Part of a small language model's weights.
Size: 15 layers, width 384, 4 heads of 96, MLP 1152 GeGLU, vocabulary 4263, 30.4M parameters.
Architecture: RMSNorm before and after each block, rotary positions, tied embeddings.
Training: a variant of SOAP for these matrices, 1301M tokens.
Each number is 128 + 24 x the weight over its row's rms, rounded and kept within 0 to 255. Layers, rows and columns count from 0. Numbers have three digits each. The size before them is the row's rms in percent of the matrix's.

# layer 7 MLP down, 384x1152, rms 0.096, rows 214-383, columns 192-255
099:123123129135130113140139146115132160105128117180130118157136164109164120158091123140118140138132157123096160132052124133128123143172152062091127150112157157148152161088125130121099137097120166
100:128144108135155104137108126138109094138159181099127140138119100117093119131116116120154142127140119144143122154138150152128138118138121132160106096135160109109172142103085095143066124095105142
100:131086144070118144142057097102135150146149111065152115126102121097116143113156138105101141093168099105147115143135160106141145107085124129109116157119077112119156118175082100127097108128045157
102:083133095119163179162131117130138093135135094169104106128158121121082127156166120114130125130162134098166136092177131148143091140110152153142062102107049120132150125112125121153083131094121149
097:127120089160113130067108161144112107116126115128170130108142117174159172152101128153118140115138152118121127095129114125129102143157157088147091168121118143145123102111103110102148104150130161
099:145135093146140136134187121135119175169106096131130143127152160137061142044133117079128138108145139141124136128143147179125183150095136125110132165123134103150142141097144123108124086148108124
102:144126124140130115112142127080129113155124129097142089106101146130126127123153141115146138140115133144113122171134093136120125136136098113117134127133126123117140131102107135097148135127138143
097:120113140111167145124100095117178105091124136090102105149145122142146134132115110171116164144140115137113126131111117161153151122156103152113125133118108120139093107139123124140178136141133157
099:126122144109154151115113159155160108098164163103113119109130142135172157124129149116121170151135097128104116127130136107133122146176141153076133175128133120078181144119125116102117113117120131
101:113108145140154110123147120162103156138163107179128158129134102129100156118131173135133126162141099152154139138097151119118115150107145111145105122153111154093148111138149091126124116140121167
100:156124139101118077108099125121173120123106139125127154157134140113102114127111136123108121145137137107124130112108182098106150132092149144160134112111150153144117103124090148124172111117095111
101:130123110132148125140174154116109142098135138131091108132096099082121119131093131148127105151112158166121156151134133155163123125119153131151089105142143162129100136129124151143143114117100163
105:154123165175178164114197128100098127133161143146134106161139113131141084144090152130119122116147129120096136099095086123106161126136134134141154129163137137149085082140169127114116163133144110
103:162144104096141116145084103167121120142156121097127163100113147135181134139099125145144132094129095109140128100110111117140124070136147170132144104103115142157114109134140142151139126118142091
102:145147146126104100093119101153093139153109133129086150123133060113118139146138124084148135088142135171133113122154149144170111107140179139123160112162138099122103110083148175147130140119102138
096:156130150143113138142148125093106137114117129169137138131106122106163125153107130179122144161167127116136165124146097147140137121114140098115154120154124138144142091147127140110111156155161145
098:124158162112128149163149144152100111178155151135151119141147155102133124133187178133108139157150137143071105157157120128161144137165114141143157098122115128123145139136125112111143139093157103
098:146132119145124132127121164124089090122136173121149194130099114132151120084117112164157134152149081143120134149102082131175137158087129130136168117100132097109156155122144134142153114148154135
097:082094159113143117140153104152132114098142116103160105177110159074143132154114137128121173162153128124124101129103123103170102115106139132144144091112101139149067103172109158139132135173103103
100:130156141078101156123122100136120146138121108168097133137068109166117126166112158098152164120124131114109108093160139166090100134146141154087147123153138133116109117171173137104122138135116132
102:152109128141152153116119093096087135097142087126121136120133137101137101128126103140083106118122113084128147127117162157118109139148087184104123113089139111156120106169149133149134132120112124
100:119128160128126111113126136131145155164153081145119130116159124207129137126144132196137106093139079082125114108094139173144082149113090158159132136108129087130134147130168159088115118174138136
102:103121151159115132166154133121164116089157085148122127119160099152139139144106167107153162155131105159130103145132150131121157120169158138124149097126156136112116176131163119174160219145138123
098:145167146062163159145156154074117111122101070133101161144138144140134113165118151135121131131107121127117131073125136122138098132145110099119119123126098092128127081108154117132088171180139144
101:155101115147109144137169124166131114126139151140140160140154149106164138169175130153140106096129141120114147109154101149118113164108105135140125161104133115101072110106129122102135103167133080
096:143124105095144117181111124136113142135135134110099165159127128145103137116086116134139117125150171182134140173150118162087168155164179131151123138131109151161120110152107100136124126093136157
101:126146186158081086129100170101087095133118148120132111132112124091111158143130146152139112113169138128162110139164138141131123094170128103148178118130142116138122183177098161097115123105110117
103:119103155123131156108133120112095126134138158098090153144130158161081103144108144116140120136143092135077146110152079117125097096146101129141144124115128188099156114183144114145102174134137127
103:114111117113148130109161163117123103134123146117153129109073149145120143148152135141095127157154113191094134139104118140127156145140127132127134176084121144103153119113154149091102116102147139
099:084099146125124123161089111153086124111113144135108131126136107158104139131151125093129113128137092141129138150128124137157134182155084140132147113170118133144117166104158142122137112146157134
098:123161167129155115076151085109140102120136132148162142129109103134147100145114124134137134092130200108120139105157171146110165164088133113130171126099146133127141144162156102103132112122182118
101:135149152067131137145081123130146168148134127089142167148155122090157143095106106161155129143118140156120143180050122088157128154115131129154121136121116118116155127136137123153115133141074151
100:119104137175119124128124126136133102136149155127112106118143163156088102153138108103118124149115146112107129149123163125156086097122127172127120153120128118159114149150103091148087133128145063
099:163147117096099164148125156108123121154108117117114130137135225150143142129127121149132148110119143155087171126090094172155092121131119063168108089132107148167120159142139144120117119133122154
102:144110196132142134127119140118160089118150121123111134154141169151105138135152100078109066140131124090105109102112091119141126130157155083121106109125090071138153111123139111142105140134110143
097:128140071112104122098149124110140134128142111102174071146147153107129132156157087102124103159083194164130092084126148137149095119118153135125100100123122153116109139080125154142129124157127155
099:132109154164093149117160121154100123138096124146079148111120117129145169118132087124169114108117138110105119107067135105150106160099130129106159148183103101093120123162169099151114122118133130
099:118119144147143094122129141092090113132109105157146126171159163121114130147145116126136097139092148143097109141154143109105153111142121100157132151136118093143159115124117147128141094126133158
099:171109147118125133141141143130114134114126118099149120140126160115098105129115098144153135133107085116094127147162096126135154169127106134115090096117118141125112113146132150056110150076079081
100:114119136164110099124184119164098091152117114099120123146124147173109147109158082166157110130134145081127139113127100079139125107174141150092120138154119145158123119106133146095164103149134145
100:144131177146173079111085119144068154127115153141135140118133153119130171106134111101109108113139116163171128128138135138103130079136164116107156118121131163162119103149176145147158126154128146
101:129107155138134138139101122131162131158102147133143146127125141164101110116154123122111159149137120135127115169111121101110173125130135130148130129104181136100110139097125132120140108129092128
098:119111100165033143164141127125143163122107104158113134095117130129118099121110118125126128130080154059101130090092128144114109114092162184160165177178116127129092135158099116155094138158101094
098:107113104139153130111157139174123129133161136158133152138138119121172102136150140139141145123117083146117115115078116111115120156138148132168098110119107116133100145139145184149136145133138122
098:137119115111139150132145156172146144152142126144141138131101143146104153084171159112131136075131142090156129166125154114138136141112114133126121142104117118140101147148091118143092105153145124
098:139134194120150138138075127119171125130121142138139134095132094159118169123110130173134168131124124169140124117129149190147071111111130072170127096125120084168167131148122164123137132137146150
103:147097125142144085092127132152127104127122118117110125136156102197163127155146091110117131141092170111142132116108100162145078120133101129120127133127078147127103114110177083122100121125108121
099:131157126138126145172106135105182130100121107137102122140175103139123140101164117103146148158113121152125105116143112146124129103155160139164085141160162136135154123137150151124133100074158094
104:103100123158140185171138126145120128139151133119114148153148156135146098137181090125156139123101097151105139132104140109147149092106106151132094114098086158163110094141147128149111146155146128
096:088105143168103126163149074105063180187119161118165114106118133149095151125167136147118127099148115126116123131144156087141115136129141130134154168116113138077119119171148144117175114115139085
097:123123177115137142150148133142102146104127152120115128118120100115103115125128144141116108122114174145147152109124142140118108119101157130159062134142119166141138169117129102129109117104061135
099:113137131139116122129104135098189149076165130155112087140097106139098169096139165134130124126108125148132178134128116098147117195133128127142144131113125131136108144124205084107168121135160147
102:147141102120113128132116136132190135114136143106112136126106123089103147118081188135089138117112123120129125139162130122156131118137151111162085114131109089142121130112118101114127138116150173
098:150138115150093142123160116124144151131125105119106128102105136164132167130135104129120047104131091147142157119150104092163102144103127181126123110133111124109148097108093110122131123142121056
101:111148113110166178144107119173123144182159096102112103138127126159066110200112119117105113112138134122093171133145141178111111120154156109128109166135106136145128142136119119095144132103120158
098:117139121138138110128109152122118146149092102103099147138100127177190161141101150145150094142119097116122139147112109130139150136139148137119103165165117121096138133119143141177136114137130105
100:121080123167134134138136141105123121106130168125107098122148102102156147139122138112107152129103122134078149083119139100107117131147085107086083147134114134089109123167107140119140105157119130
105:101132135135192129149137096099141108147148104135160120109133117128086136106125118166088130135155129125128161128150112127130122148158101109114124094078122129098118132115135152135095145073110094
100:156133126130103142148130143167080138130154140118123097092152157137111129119118123114125163161109099136129076109135139143144122195141094103112127094138127136109153145147127105166122110112118131
098:173145125107114156122148164125137196154126135158114118114129096131100145131125120069144133156141121107117095151154169153158126114098113121130122137106158145143142119137099127109104152133146108
105:092116179098106132094165083165145124107155134096122130144146125073149127150124131138117160128170124142135140107133110152122148144088129111151126160086119095123100096100174098083102150143124107
108:099110126133151135130121153108079128084129104146103152139095163137165154098184067135102126122108109095121138095103086139130103156145149122094151143151151095083114080128121145098129090111157112
097:156139136109104148135113101075168097153112089144149130125107177150116116147098133173130120118147146109166105102157135121112112154104119128150127129140089143142116125136114134134107122127136176
100:132174146119142176133141155154124100090092151143153097110151167138144157108155087150146171135125110097173139145117152156068140131151159126153133106121133145085102114125112090107114142156115102
101:146098140161140083160116132127134146127139143175145111097051107152137119119115126079162130154084151113107115146114171136133153108125107169106116119129137131128086122163196181118156151156134081
100:146112166142146093106142112126071159104136184154083101128129123051172114141138125151121160154158136151132183122146132150093118138129125173108148155115147157138144116177210131138172118156113067
098:108122114136164128096052132123133112156157128072134137101125107090109091121106134130107148107156110156129083164116120097134115122129141126131098126136101137092130132118149114144080120117126100
098:129179149135122113090086152138111159116109157127110162108090125111134118139105127125136147191107175145125094088118114142116135146141140137148134164113174104117141119094115153146131155131130107
098:133092139155138084146140181100138125112102118181126133125139141168110127110127130158123142139132151163153114143114136143125150178131122140123142159127123142103115153088151156116131134141100090
099:125096115101116162144115106186140103156108104180115117125141139107127155129103121168105170110094127127103150121164182141091105129171159110132157176147112136132164127084200140159132113142101123
100:128098128196133197109157124131095117195110100144120130145158137152132170113140118129110147146139079141113145154121168123108084158154102146136147138176113146176141145184098123145099110149126107
100:113107136104152122187157129163099134111106126145150151149147084098114148170123126139142127125140116112122128157138110143134137109107120134131065123172104133125094138092127138137075122122107159
103:129135118178156098134146122120126142160153132162131111104120139090120137128144141116165115149124158127177132147152083147118122150115112104094105122129153118141094132102120140133101142118128119
102:149099166134122119127119154108118126124125098174087111133131126176149139116110158115137114113114137121139101123152090199119146135110143118113123131111114087150140179132124146085105108167153123
104:154129136159132118143116090095126132134118127164109084169170145150155115120197155129131129162138148136098129110124142114161151146107126112127165131117117129143137112125107100157116137095095142
099:154191127132120115109119091072099125146146126127088119100127103149161092126069131152122204134135111098130166097139093131134123105133125178160161112125159145124125155126130120133097102087151170
102:137128165097106100092121126126161132146170087133129110159150126145130118145138136081122079085113094129122132124122143106106103114147135167174159168137161127132057107115148121138141070089111099
098:101149122120116120167162110084109122114159097130132130166124144138161104134121178145141142115126162121134138135160087124062143126109102139122141105122107120148119141119121115140111107108155127
099:126126162148145127138111096168090130118135120139115128149147145119132145115111144148109154139105125124133158108111132138126161164096127161119143142129140110126096103110145131125200086125172148
097:097134128144100132059123083115120157160140186101114116155129146179124073141134138105138097127123143114147119110153105132134119126113137113152143182118134119146148128095113097150136095123131101
100:113150123125123093108120129130122101117143117131098154133134147086152145113106131178140174140098107165103143119130113137132115160131146150122086122110137138130158132097123107107157115117126130
100:127107133139088125097132165124090147116111139126123122121136114110124084138141109088117130133071107135140103137117119162099149098158117136126096088102138125112180137159069108165074171149149112
100:160165136117120121073107099140101130099187129124111119146117110128125085144135136100078110155158115122136102134129135120122124136123126136129095152102144128129168150105080162159148110140141152
101:129122118127118115106100140125140141122121141136113136123087102087138147144124151157142118123134104116137122106105107167109131120126114114098132156124118119094162098114150111074087167126135087
101:132076144099092136120130147126148107125133123123097152136141097134111124129115117108109144127132150088153174167180072145145165142137129152125133110130153164114181135166132154133115176158133101
100:120147082114149054089168119116131103101115105137127099124134099143137141149131123117133118135118128120174118135135122137119130129122152140116121123089149145082119183114096126158138149094140139
100:100176111104146136148171087085101168067098094159108162137156150115139137121140139146133131133122136104118142146147123156152117096169086140144120124122147159151133121127174119128119090176123100
097:070137151146117150130155105111114130091131092146117156109146133120144119142151086186133131100098106135115163161113150128149147143119103110142099127140155120166123150145092141156155130168116126
101:185114115128163126160152085183097099148131092113132133139125106117101104119100105130160157142101103092144147130125112138141125118143180127171162186121102104107117090163128134145127150165147105
098:118135154149107116082177117130113078146151143097126145121099161087124100132161159145101121144151116132070133121124116126119142133130136179102126113079081117117131155146110165133153112109104118
098:139121127135120132145158138132138181077161153124118154144128121163121128135111105120153100127147130099128111140164084129127163126140135181093148137183191125148104134144157137158132105154157117
098:143134070137143115095129105165108138111119151118131146122109122151100137146089133100130139095103160127113115154115133202103127152105108149112103142148130128151123135148174162100181141135128121
098:114140101111111158048177089118102132107144168103089106120134152112097139136080129129134155110102130119134133104099128133108141122119109103131101081106128097165142113201188105101144128130105147
105:137089132121090145124118091115116142158142141119134134140135166113104144117139110144124117110134162081159118110154101110110103131161167148101084092138085154131096147123144148112142113195081089
100:096119126111113137122099137150087157142140128149125111120154117157155106099158112137117117135127124127149152134128117176135109131099146100169105121151157145144127106135144155100105080154120132
099:146131159129112122102120159096129135148180148107134148136119079125121153125102142134137134161125106120190117124140133104119127128181110109164143111130141175174171103108172119082087092133136123
099:120101139141118127118113163112069126119156114146171149149160107132159065113125091103125124132172115112129139137148148160110147079118162156115112089125157116129081141192162123154168138110129135
099:182119122120141080173131101082142161161087124123158133123114111163091127143120097128127162101115111158154144120132143120132144122113093106133158163127130119144159151101147128147127086171145171
098:121132125141141132127132118141079127125085098123093125087141101149106108121146107156126122143119139114135092086124165122139107148158085154162139132133109131113139145192143160100144191147103163
103:145121111079118102113123108135136144134090150136170126127128120129115147133165065105161140109112126134178141130119104111138138168154138096145148137100127119108083128124128125072170123105146127
100:137164115134163133114127104143115145111132122137112116150128122097133115081159146135139140084103131103090132127126118135101112112113124127147121132159140167063106132159149184124146106132069131
103:125097110114131158135143142112132131157116120157147081102080094108136096122118124122073153110144128097128127149126094166151137125103142177123111108118120099103100146164098171142113126125139139
100:133160098118144163139083151113110095106140143140097110127114093130132183148141127103119135108106121103115106086164109140088091135165154080141138142122138112136062101123116133131133076124146100
099:137149095100104100168116122145153154131217154095137164127132155160124151138124115151141135107131135095124101120134106158121166134096146088157152092139186137136139114139147122110137119168070118
098:114171114136134105108140112153060148136103087097125166138147143117153083209109145106124164114148139086130104158157155091109141101130111099130156132153114142135162087144130129105133147131152126
102:109045132117081074148107136125127104125130136105112116123140171139099100120152151118181125183129106128124114142082124092132148117104144125099142121117065114144112120154160174108123127168118164
101:151107128116098157152143134120104138121122144118081161145168127111151127152096095118139146192169085111137138140081128145176100101192156136082158090132159139167130099117108119121125126169154123
102:106101120085112125105096106122132145142111086130124177115072118117121170126158174116143157111108087097130133091169112104144113090135091117122105108142160112095145102091092148146170129121134178
099:117124085161123120099123133186131175103102134129133122134133108151127130086100098140134147165131109130111144136152144138100133158147119113128139092066123149140129159122126117185132135164121154
097:171116117108135129100138105114144107148114144095122089128144135082094079121147137163092138115165166122124106154133098124097156136140116141135109149141123097125072150129147093112122135145110141
101:104113148131134132145152153103144103143149184103145098163129124129146140124129116121102110139146151155115143099106137112147112136123081129116129152067133160119150157150159088102096113098132135
102:156131159139097140127120131196126134142140141127150129142101135077127149169150139125147109086142184132160134180107088132110162103129118134129099115106177106126164129139118137140047112115171133
101:139169155165150100118104178129143143173086139090162134161099103112147125113162096140159131091166141127181143103098106102156123132111110114091149173137094164106098117111168146123128140157126122
097:128143121145140123126097130163127108104115116134123133119091085163124097155160114147116144124133091123107124160116119124155135113075140142149130131106133092125159109118128128145102119155142112
098:156126150112150122097139125153117119133113176131142103114107094151117135147119127126064072140177075147110144146155144129111153128148094112117121114138126130169097119134123089130124104126127131
098:106106139144126110158141187154143072133162131163117131120152095082134163127138134111151143123140102130112116133179119143092136120120153106179159111128124100127149132096105130130102125115114108
101:130140117116131130116133148151122170097080126114121144136143116114117127121140145146129127145127134129102138107103119147093114082123110133129121119110137143156148144093132119135121157115113127
099:158137152147144107145115164122163135150095091172147130132181147101117129126139157135135171076110156096132132133121144146145165113125123141145100123131091133138161182124115165128125172103111115
101:092106116139114132134116142139105179125155143124115092091137139146153138121142125152102180092117125125128122129111114135142130106180132123124142144121108119118127155155092132113151121120118114
103:159145114166098167155110122127150178092132138097106108150148131146128113111110163136123112142150148170121147174148091123172106152113148083166173152129117124096130128131131134150113125140183153
099:142135132167115098127113103096125168150129144097121117146126141091117114125116085090082143138113103100126159090177098130103106090128130124150125113115104129117125082115138115156099101121135122
097:138158160147129151172121129168123119113117093158132148150097162117129095106118117084124117132126096133142100114105177146095090165102159132110138146136128104164162147155126127144167125120118150
102:092141149091111143157103125119093085123144120062157114142168121099126161137117140068155080148141115127115131187141095132121137128140136137126095135120137129111194150117098131151147157080127139
102:128092143121119139159111124117133162132132152114122152087117133151172136107131124123125143147109135133115103123111129081169123111117110160135168133133138135131073129159119153137144134154131157
100:135150147108128153120125129126128138131113121157134118144143140136125089119087072089123134111127112138118107113172155103108157107103112178111117094135119148131114133117147081136096130160129165
100:138115118143121119123175137116054108125136129092114139110114112128179124128114122118142103152089166121164155109163098140151121119118178140156172075120131139140112118108159143094105144185164083
099:124111120112101128127102174154103161109114108135102110133162104167103165169133120132128106147105111181145121133144155135100131178124126125128124142125118145119130109166163141163085121134115126
099:116117105127076099126109140129152066084147124110105111133107108157127101150147116127138135151103082109157134126060114092171095115124121149166155104160161163080109136147116147146122117088138098
098:129107104145139115119152154113112125078161095119122147119144111146118150148138140108149110142117102123132122129140107111114151145140122111141132172139149128145113144079161178115116134120128134
101:151087148089143135100165116142113135111116101100119163135121134144145157141118145071120120136084160141103076172139107121142138147132092125100177093104173141105085121126145137154102133103128096
100:112130088084147172153093081097165134105116131093122140122170086135139165128088134100127143171101169117172118102125173111143131126114077110140091148113146081120145110104119152143107120115096133
100:109137135195160128125163148116082132143129130171163125116138111149114156143127107138142131095148105118120097062101145127117088110179114124142101124097124098173112126129120159147146131108136105
099:105118131137132115156161099111100145087119185129128106109101130137175157093123136139146122097095123174124074149099167145144112132104117125143111163122111173184154105120120137149093135184124120
105:135119182173130136119126113120101115119143130100059103131081118149098123135093112099132120112140177213133110124103124170149087158135179115096086129137116123136109094143208141127171119135094095
098:127107127131135099125127104112148123111150100128119146137114141123159123137158105159135125139148112107117128124155073125144169164121098109172112110160134134116143164135166124105131159146138186
098:128131141142166095072128095169114107144104102155146159148110164136110110117149136126125127138124141112170135149098083158138152115141091090171144113123165139140140087175135131109164152157152151
097:133155135110137136131096172096125124078130114135122177112099123171124132147108093136144117136082122144144141119117140114150130094133124136104159061177144155112181153092127143121112127057113146
099:095059151101175133127097131143111119130130189133118113124110155176107131125145111154132107123096140116095136134117152151120113146121111123139105099093159103126112090063108131128154194166136118
098:152162130116151124122128124115130137138075137084120173187090088148124140127144158123120149160124117122110136128152119135144124128168139139124143133165171132139136117152145128104126149181135139
098:155138138111121141118121116110138144094116146128117090126132111119131128090159154092117084131108131145109136168143149146133114125087145126100126162111129169097157119169127130105164133126151125
099:117105136150151075143083162093143110121140145120108142113134101144129103108136110117126112124128140102137130085125120163144101113193126124134159128075101152099137153108180167108159148105112087
098:144137121139144106115130164106105109119112163115101154113109118146139156116173114099142134131125096148126142159136156115153133120122137130084100104182156094096132134155115129100149142119112116
100:128118087112103132141118118145187140084164106146131099128182128135174137109140151133123108150119113125122134147168078128155157109165161125148134123144109159111113157118101103171105132123121128
098:170161109138108129131132114098135139099078171103110118126089094134137082092138116139113108102144126112141119128153121144138117096105143161144128127154174130146174143140130090144134108096131136
103:137086128119081125108168107127099127120163124146158122137102102157142155130119113088146124153184138116120124133107108125155113129103116124088099146146104110121100141118160127093168114083145134
098:085127110154124134136087156150118135108114124134087132141165172141119099116156147122147108144147098138140158144142127126118112158114136141083116115101126166139114140136146124086105160110120127
096:106142141140147148129104145111129102132114123140220121119163095139142155108122100115148103159148143141080098133077142173106074165175122129131147121087126121115156098116090105107143103132112125
097:117098131170133138101114140165128161156143177138100163124120128137115173130155107120134100157155161156129087097094136085126129141148171097099140125105150123126113138144144125107101098152139128
102:144116091157158090138168141100141127122137134161152151104120157093154161121105146130113094106131104110167097117087124176111157140121139096117111135136137143153147154131120143109165110184114103
102:128083186124148141174142144125114096108141122122106157113138102148136142135132165080142119115112140093171137156107143122130146124127126145118099129117112117123141100116077148081140152117118081
100:135126115103111141126120110100152141160063162181127124142106184158097116167105124133151137103153101160110134096135123149134150094132138142153132119104103128128132109147152150157118141100128123
099:167105134145128126088170106135169159131157164113142183145126125159136089101162146099118120079165154117105111130098137142146180102163106156125149126125138111113148144118158121110136139145111119
099:187108119175169110135165160116100100134144100123150114126138147137185148138106133110136134162138118157157150145156116143114145134083108118164102137107098110152091119127127149149127095127084116
099:146136121115122108115140127173113133147126122106157139147181161148145138149113153094141111136140092134132139108111129141135119118163144133097149123078128148130131146083152109104113114127146147
105:098099135078133122154155148121158147167126111129132138092086178127143126101103142119139126156187128172130137136114125102121168161127070143105117093124119128109128125106128087130131096182148137
098:129155145076168137121103149103158137144169184097113099141122101080161102159094168115143132120121135138124139104127092124150101122139091133189128147145135150106123149114103105164127123103157144
099:122104112144156155126121145146101169096097115112141117118136092123167135141125148124163146110092085111138159083138140132129129107169127133127149178123124124128120128149126118128146154134133157
100:110157122121158135085136079076091097112126138146127119139158107117136145129136140148161119124105156167123104151130136158107138131105135094184138143136126145061184127118153097096150111134105161
105:114145110163104128066163131113116140126111141125105097112147116121144135174102118149137166113152128102116164135120174133100170134131131123113152143073154137118100091161135130114142139111167156
099:076154134101145062099105179135124135191160141113188133132116142143167090124119100099110144113176106159104113090103119165114145151169148108120126115150090117133095143105126119129125123144118124
103:191087078143170161140119139097111120117124130134130107148146143077119136128114163150128145145073107118074100112169152125114130146116144142086136117143127132137134122146138089165110082144166138
100:144159119125144128131096102120131181092122093126134103161121165120136118128113143110130129133097128126131156104127127082109164124140139107131113103155114120136179117094093115144121144178125145
098:117147146085090164138130091107119144114106118109136126125195120115110134127142120113133114136112127165114157160135110093124153151172119089149154132102115122148130118101120124064124102152130128
099:114122105157107104145151124112124105108100093089127092145130150127114118080106113152167123141121138110095128091090104098101109140172105173141114064156184116115137167160109124072113164113103091
098:144140101154070117110064117122157114155164100138148107121124125107115114160144134119129145143145107109098112116121127099138120125118118109150112124145117099112120091093086120109116115162156193
100:135104119141176120105095149089126101113155067180111112145110136167121161098137126087144136114098149161113099125125136119124133155148167122147127094084155137092136170081125111125168121144110157
099:141126110127137141160101124092135126153135123126102126134135117144133150110117139116172156147095156125093132149152151161151124117147139147128140154173100169150163142128147135154167141153129075
105:160141092143123136140114185101133147072147127182130191111162101108101087119101157133146127104129130132125121124121117132099134144114108159141102120165146150140132172124116145108142083159117113
101:139094102128121122204156148121159095105084156107140124102176124178166143107106135077131154111124171153138127117121139186144081106123167129065153125119102105152116123127146128150132144106144129
102:128090108128187158089118180111086127111135121159103199149109181150141104132096146134142131089136142111103134106105193107140128100122138118103137111122114194171161160105127120079108147138156162